python train.py --num_attention_heads=4 --num_key_value_heads=1 --norm="rmsnorm" --attn_scale=0.22 --init="normal" --init_std_down=0.0 --learning_rate=0.00227 --lr_mult_o=1.31 --beta1=0.95 --beta2=0.98 --warmup_steps=400 --schedule="wsd" --decay_fraction=0.573 --doc_mask=true
Each number is 200 + 40 x the weight over its row's rms, rounded and kept within 0 to 999. Layers, rows and columns count from 0. The size before them is the row's rms in percent of the matrix's.

# q: layer 8 attention query, 128x128, rms 0.14, rows 0-18,32-50,64-82,96-113, columns 64-95
# k: layer 8 attention key, 32x128, rms 0.131, rows 0-17, columns 64-95
q0,082,147,191,189,237,226,178,140,256,192,194,156,177,118,224,180,186,154,130,226,202,291,217,212,200,163,221,205,277,147,155,187,221
q32,060,155,140,187,140,216,215,152,242,203,130,306,141,167,221,135,170,279,143,204,179,175,219,209,248,180,174,241,169,165,169,243,165
q64,115,132,206,201,175,166,160,208,158,175,176,211,241,284,252,163,222,178,131,282,209,145,201,168,163,173,230,174,232,203,190,221,207
q96,093,228,183,208,127,192,163,182,185,157,211,210,170,216,188,235,253,186,287,109,158,210,204,241,190,227,167,204,107,223,196,218,169
k0,076,86,196,129,226,193,169,171,205,193,191,284,228,201,296,232,159,194,256,168,185,226,246,233,291,190,233,235,192,152,240,178,169
q1,078,242,203,151,173,175,179,247,232,200,265,237,229,162,222,182,207,225,168,147,164,188,239,200,239,260,173,185,206,225,225,260,197
q33,076,190,160,268,159,232,223,193,224,205,159,187,261,208,286,178,197,198,164,162,178,266,195,210,189,223,157,223,172,197,156,223,213
q65,112,144,234,175,206,196,228,136,221,132,236,168,179,202,294,200,213,181,295,248,190,143,197,177,197,239,150,195,230,181,243,307,236
q97,081,206,230,224,186,201,218,177,210,234,164,215,169,134,266,207,211,204,147,186,241,289,186,243,195,167,141,207,188,196,223,169,178
k1,083,218,269,255,173,233,274,173,205,138,262,190,244,219,213,173,135,191,193,195,260,203,144,238,277,232,214,178,212,149,229,220,205
q2,078,208,213,173,135,165,202,201,117,171,240,219,205,237,150,243,225,141,174,167,204,147,167,181,198,235,189,219,143,188,170,226,209
q34,060,277,197,191,251,214,204,181,142,230,234,232,168,208,173,206,196,167,118,283,199,178,158,179,206,148,308,184,188,246,265,156,148
q66,113,230,174,137,208,162,193,255,192,223,128,214,155,161,171,180,206,182,175,141,181,220,163,246,219,142,189,268,157,204,260,200,158
q98,102,219,258,220,111,241,185,188,108,191,141,235,272,263,155,172,253,189,144,176,240,203,180,202,189,171,197,186,180,204,173,146,199
k2,099,168,84,129,235,207,182,221,197,266,142,180,156,208,262,207,286,255,156,211,196,214,202,245,188,158,179,237,196,247,162,166,146
q3,082,128,195,252,231,167,176,241,164,279,163,253,199,134,186,201,128,210,172,185,194,217,159,268,187,149,211,228,183,194,175,190,203
q35,067,276,263,170,147,161,139,156,115,172,149,109,267,255,194,233,154,162,215,199,191,165,238,152,175,228,171,187,166,210,222,225,213
q67,118,163,203,199,187,187,159,217,150,224,164,195,244,279,110,183,179,205,152,132,265,223,227,222,250,162,226,181,196,243,151,104,175
q99,125,102,211,246,249,184,250,227,189,294,252,178,208,228,238,204,130,192,199,327,175,182,196,192,186,184,164,211,212,187,193,263,257
k3,072,163,235,176,238,209,179,200,162,184,176,115,269,201,208,210,195,194,206,142,224,207,334,234,184,119,192,196,122,267,174,177,217
q4,095,141,200,280,253,143,195,193,141,212,165,238,199,157,184,211,155,143,202,168,229,256,159,189,215,151,178,227,240,172,266,258,223
q36,079,236,229,230,184,221,144,207,177,171,196,200,261,130,274,142,189,164,242,144,226,166,228,289,202,152,279,202,215,190,248,251,245
q68,134,144,213,259,196,227,120,155,188,204,236,236,239,291,148,181,175,210,211,152,254,224,269,135,291,179,226,148,218,229,192,123,236
q100,115,126,219,230,191,188,175,180,172,241,288,208,227,246,172,163,157,197,136,223,223,183,261,162,262,174,162,174,203,207,231,193,234
k4,103,243,328,224,173,237,140,206,158,135,232,198,285,174,135,184,146,202,235,167,203,202,238,164,202,206,239,149,199,237,278,200,279
q5,092,151,179,229,195,249,210,218,210,256,181,273,171,197,201,134,165,252,175,217,172,264,205,253,226,178,218,140,239,195,153,177,221
q37,063,228,277,176,184,236,163,161,160,268,149,152,310,197,142,140,190,226,217,136,150,204,216,195,175,269,143,174,232,193,203,245,197
q69,098,142,208,257,275,195,190,172,215,164,263,200,220,159,197,173,168,233,230,220,177,222,224,136,201,198,213,138,228,203,139,250,276
q101,108,147,185,187,257,189,228,283,265,260,235,158,208,225,218,210,139,199,193,306,193,208,181,174,208,185,216,183,210,193,229,234,229
k5,085,260,234,222,161,216,190,183,191,178,230,286,236,127,179,139,137,213,245,250,188,216,127,188,240,236,231,108,267,148,254,246,223
q6,092,246,206,178,133,186,214,151,225,152,220,231,230,206,232,186,249,231,223,193,195,212,161,227,204,200,140,224,173,213,200,173,149
q38,081,160,129,164,164,234,259,252,162,191,204,257,133,309,239,161,155,218,207,188,190,278,150,143,249,192,175,191,201,223,163,188,202
q70,082,253,205,155,146,245,207,229,209,235,150,201,204,284,255,190,202,191,197,187,243,172,188,224,237,197,197,244,178,222,267,120,171
q102,100,210,226,236,131,248,188,134,203,175,171,238,209,245,198,199,261,222,267,132,190,218,199,184,225,182,189,194,137,218,136,177,199
k6,066,180,215,186,229,185,161,208,234,215,197,115,240,303,179,223,240,255,191,202,197,135,257,213,154,175,152,261,149,239,216,225,217
q7,119,142,182,253,210,192,184,151,177,206,222,267,222,161,207,164,162,183,180,193,213,253,200,146,203,120,163,216,263,178,257,200,235
q39,123,180,184,225,229,204,198,240,203,180,163,171,179,199,220,213,177,165,248,239,245,145,215,233,206,179,235,220,211,174,238,169,232
q71,143,159,211,270,194,241,140,166,199,215,216,221,257,235,175,155,147,209,205,154,261,194,262,122,264,148,207,151,209,223,196,157,259
q103,155,180,226,231,163,228,168,157,179,214,278,221,222,241,196,153,200,258,167,177,199,183,272,154,291,145,152,177,203,227,215,179,247
k7,135,244,297,208,192,252,206,218,172,176,206,179,266,171,181,175,125,174,259,189,202,223,218,186,187,197,247,109,192,251,208,190,291
q8,117,177,219,242,114,233,235,160,138,197,193,227,244,254,157,155,240,290,216,132,235,211,280,160,273,216,187,143,158,190,167,136,236
q40,095,179,219,299,228,183,215,194,174,187,187,219,240,216,172,191,146,206,260,206,226,173,260,119,231,188,248,177,202,250,225,195,282
q72,118,210,214,229,95,283,226,146,138,212,257,221,231,280,218,186,232,266,191,177,173,202,252,137,261,222,209,180,239,165,176,138,229
q104,091,208,258,232,240,217,180,143,264,239,252,235,229,268,184,190,188,218,209,211,182,194,234,178,180,185,208,240,167,199,181,247,220
k8,124,202,273,226,241,236,224,138,220,150,203,188,258,183,190,167,193,219,202,196,245,219,276,187,283,247,220,136,234,218,221,213,289
q9,173,185,213,223,155,197,236,158,154,224,281,222,231,248,174,189,193,251,199,239,193,217,229,136,237,179,132,231,253,222,211,188,242
q41,081,209,265,184,226,268,209,272,278,189,139,181,252,210,239,252,138,243,186,205,179,141,180,150,226,223,185,194,159,204,81,158,201
q73,109,133,227,303,228,235,169,238,191,180,209,204,261,199,143,121,174,205,180,205,173,205,244,123,228,154,150,129,213,204,231,189,258
q105,149,180,239,240,156,259,184,132,171,166,237,194,283,267,174,194,206,252,193,166,196,176,271,127,277,181,202,161,218,264,198,136,263
k9,139,200,236,183,241,263,188,215,174,169,192,157,226,216,210,161,142,194,186,214,187,198,189,217,179,220,261,103,123,279,183,213,220
q10,084,193,177,210,119,223,182,130,154,246,230,142,217,262,209,239,219,250,207,172,200,232,226,141,214,238,190,241,148,218,124,161,221
q42,130,240,207,228,189,282,140,242,248,195,243,221,220,173,212,198,193,182,251,201,215,163,210,189,189,220,218,196,282,167,266,241,169
q74,108,190,202,260,217,152,211,174,169,255,182,226,162,170,181,146,198,232,229,257,177,232,167,259,124,187,194,198,243,160,199,209,196
q106,101,186,179,187,262,182,199,230,189,226,213,204,173,174,172,199,151,211,198,277,202,262,200,204,214,193,182,189,248,213,185,182,198
k10,114,171,192,216,236,157,159,226,220,219,258,203,198,225,230,109,122,206,299,281,149,166,176,204,174,237,174,171,246,176,273,274,168
q11,091,201,205,144,211,177,219,198,182,176,138,211,218,162,190,175,160,179,203,166,190,200,174,227,205,206,289,213,119,188,225,239,151
q43,107,215,222,189,153,195,268,193,249,187,205,216,215,216,273,195,308,208,257,241,190,245,169,239,228,188,189,187,219,245,267,213,169
q75,093,220,240,205,151,141,241,155,219,209,187,200,187,176,183,235,189,289,225,249,228,215,148,319,144,183,239,214,256,166,202,197,182
q107,129,190,201,163,241,155,250,195,193,241,169,186,220,154,222,231,228,204,186,264,220,223,145,265,157,226,126,251,199,179,171,214,180
k11,088,182,195,283,161,113,246,207,187,195,218,223,198,231,182,176,216,247,184,243,223,227,174,198,193,266,140,153,234,153,171,207,196
q12,089,189,232,186,192,188,144,173,217,190,184,190,120,144,178,201,195,152,212,196,242,202,223,223,240,147,198,182,231,164,227,163,168
q44,120,212,164,162,207,207,159,212,234,243,219,221,135,167,234,208,218,235,165,221,278,264,243,213,225,130,248,184,165,196,166,214,185
q76,104,222,195,230,230,229,144,258,230,230,192,190,200,174,149,240,174,164,130,124,147,208,176,216,181,159,235,206,204,216,182,168,232
q108,086,290,190,194,169,169,178,181,226,205,124,294,184,157,156,192,228,238,230,190,222,242,229,250,184,187,192,233,215,168,243,180,228
k12,110,203,169,181,151,191,200,280,248,259,243,152,189,178,151,255,208,223,126,264,166,283,160,212,251,155,264,209,182,168,221,224,222
q13,117,193,153,240,241,175,156,166,207,112,135,248,175,147,246,152,155,158,225,211,214,217,187,211,158,219,177,209,204,126,231,194,188
q45,115,222,234,276,223,198,173,163,189,139,231,228,272,238,179,178,157,187,218,129,216,188,244,173,188,226,212,220,181,202,218,198,254
q77,089,213,223,170,235,218,179,113,195,246,181,247,145,210,207,154,206,197,295,265,217,171,194,248,171,192,210,235,225,169,262,181,185
q109,091,142,175,210,238,162,162,246,180,210,206,187,120,195,173,178,99,222,166,258,195,241,199,225,223,144,177,188,137,217,201,197,225
k13,108,252,201,195,256,227,175,226,214,220,204,229,243,227,213,193,183,139,282,192,194,119,177,215,155,194,191,239,251,146,214,207,120
q14,093,157,211,204,166,226,195,225,208,201,272,225,122,296,174,157,177,200,186,213,229,211,263,269,238,230,130,171,182,211,183,217,224
q46,102,183,221,257,164,222,244,214,247,165,176,82,203,176,199,255,246,177,179,233,205,213,209,216,228,184,165,159,149,283,194,206,211
q78,087,219,137,172,212,213,180,202,219,233,233,266,158,229,206,165,247,108,166,205,195,237,134,236,178,182,240,191,126,190,261,198,249
q110,093,198,241,166,199,268,148,135,267,208,205,215,235,255,192,239,201,154,141,266,204,179,225,206,181,229,207,233,168,177,235,108,218
k14,107,223,204,250,120,161,252,238,187,273,243,179,161,263,132,196,198,137,167,259,95,249,202,254,217,194,151,171,194,187,192,262,190
q15,090,248,227,190,212,167,210,218,183,142,172,176,175,195,195,168,176,163,249,201,220,148,166,208,188,214,243,236,181,169,253,252,166
q47,116,219,215,223,120,183,307,170,94,202,191,203,208,265,211,224,213,184,162,213,206,230,212,198,230,180,153,209,260,253,226,151,186
q79,098,236,223,243,210,141,205,170,164,238,103,238,182,194,224,232,176,250,232,191,222,230,136,249,145,187,127,213,191,195,245,197,223
q111,103,147,174,189,189,153,176,128,195,235,199,159,250,175,194,197,190,193,146,251,170,183,197,228,170,240,157,248,128,215,183,233,197
k15,088,257,242,229,224,186,252,165,155,198,170,211,186,229,181,239,220,209,197,187,237,207,213,198,196,207,191,143,225,175,154,195,223
q16,094,165,157,176,141,233,153,214,163,183,162,170,164,195,204,193,200,196,161,76,172,156,265,144,223,197,225,153,186,191,141,207,248
q48,087,154,164,203,180,112,220,183,166,221,254,199,153,164,157,202,180,181,226,259,275,142,239,209,213,231,263,218,182,182,277,217,222
q80,074,213,215,183,177,144,245,124,148,130,229,150,194,153,264,282,228,201,264,202,278,228,190,247,234,219,152,174,281,164,121,178,196
q112,077,182,164,188,221,143,212,269,193,211,200,132,165,144,236,230,141,250,242,204,193,187,215,264,156,172,164,197,227,188,218,245,184
k16,086,141,203,251,192,151,253,181,240,196,285,244,186,197,203,235,231,275,222,211,197,195,163,172,303,272,165,193,195,158,183,224,206
q17,118,194,152,207,199,216,198,213,227,153,149,197,221,158,178,171,150,203,155,199,203,152,172,213,149,192,195,201,169,130,290,211,148
q49,099,247,218,223,104,227,167,188,142,187,181,299,214,282,166,260,225,206,140,179,198,228,235,172,193,172,183,196,229,208,216,73,192
q81,096,214,187,222,199,269,200,190,232,269,205,244,199,220,188,264,244,230,223,183,242,188,173,182,163,186,216,218,152,182,244,179,201
q113,112,265,197,145,218,159,178,192,175,242,211,244,193,216,220,186,192,187,153,176,221,233,217,242,194,173,211,261,197,167,240,184,192
k17,101,246,178,174,141,245,210,174,159,228,190,182,226,227,206,197,251,143,219,193,275,268,215,212,239,237,210,204,272,177,245,132,177
q18,101,188,186,179,186,254,225,191,282,182,241,190,230,231,184,214,224,259,182,220,199,173,174,285,244,136,212,187,192,262,185,207,212
q50,124,155,229,191,202,215,155,179,165,227,202,188,199,269,246,223,260,236,148,238,191,255,225,240,236,188,118,197,197,230,139,153,233
q82,087,193,208,189,194,271,112,244,264,250,211,298,188,234,208,178,183,232,222,170,194,186,198,232,179,190,180,191,150,259,133,194,152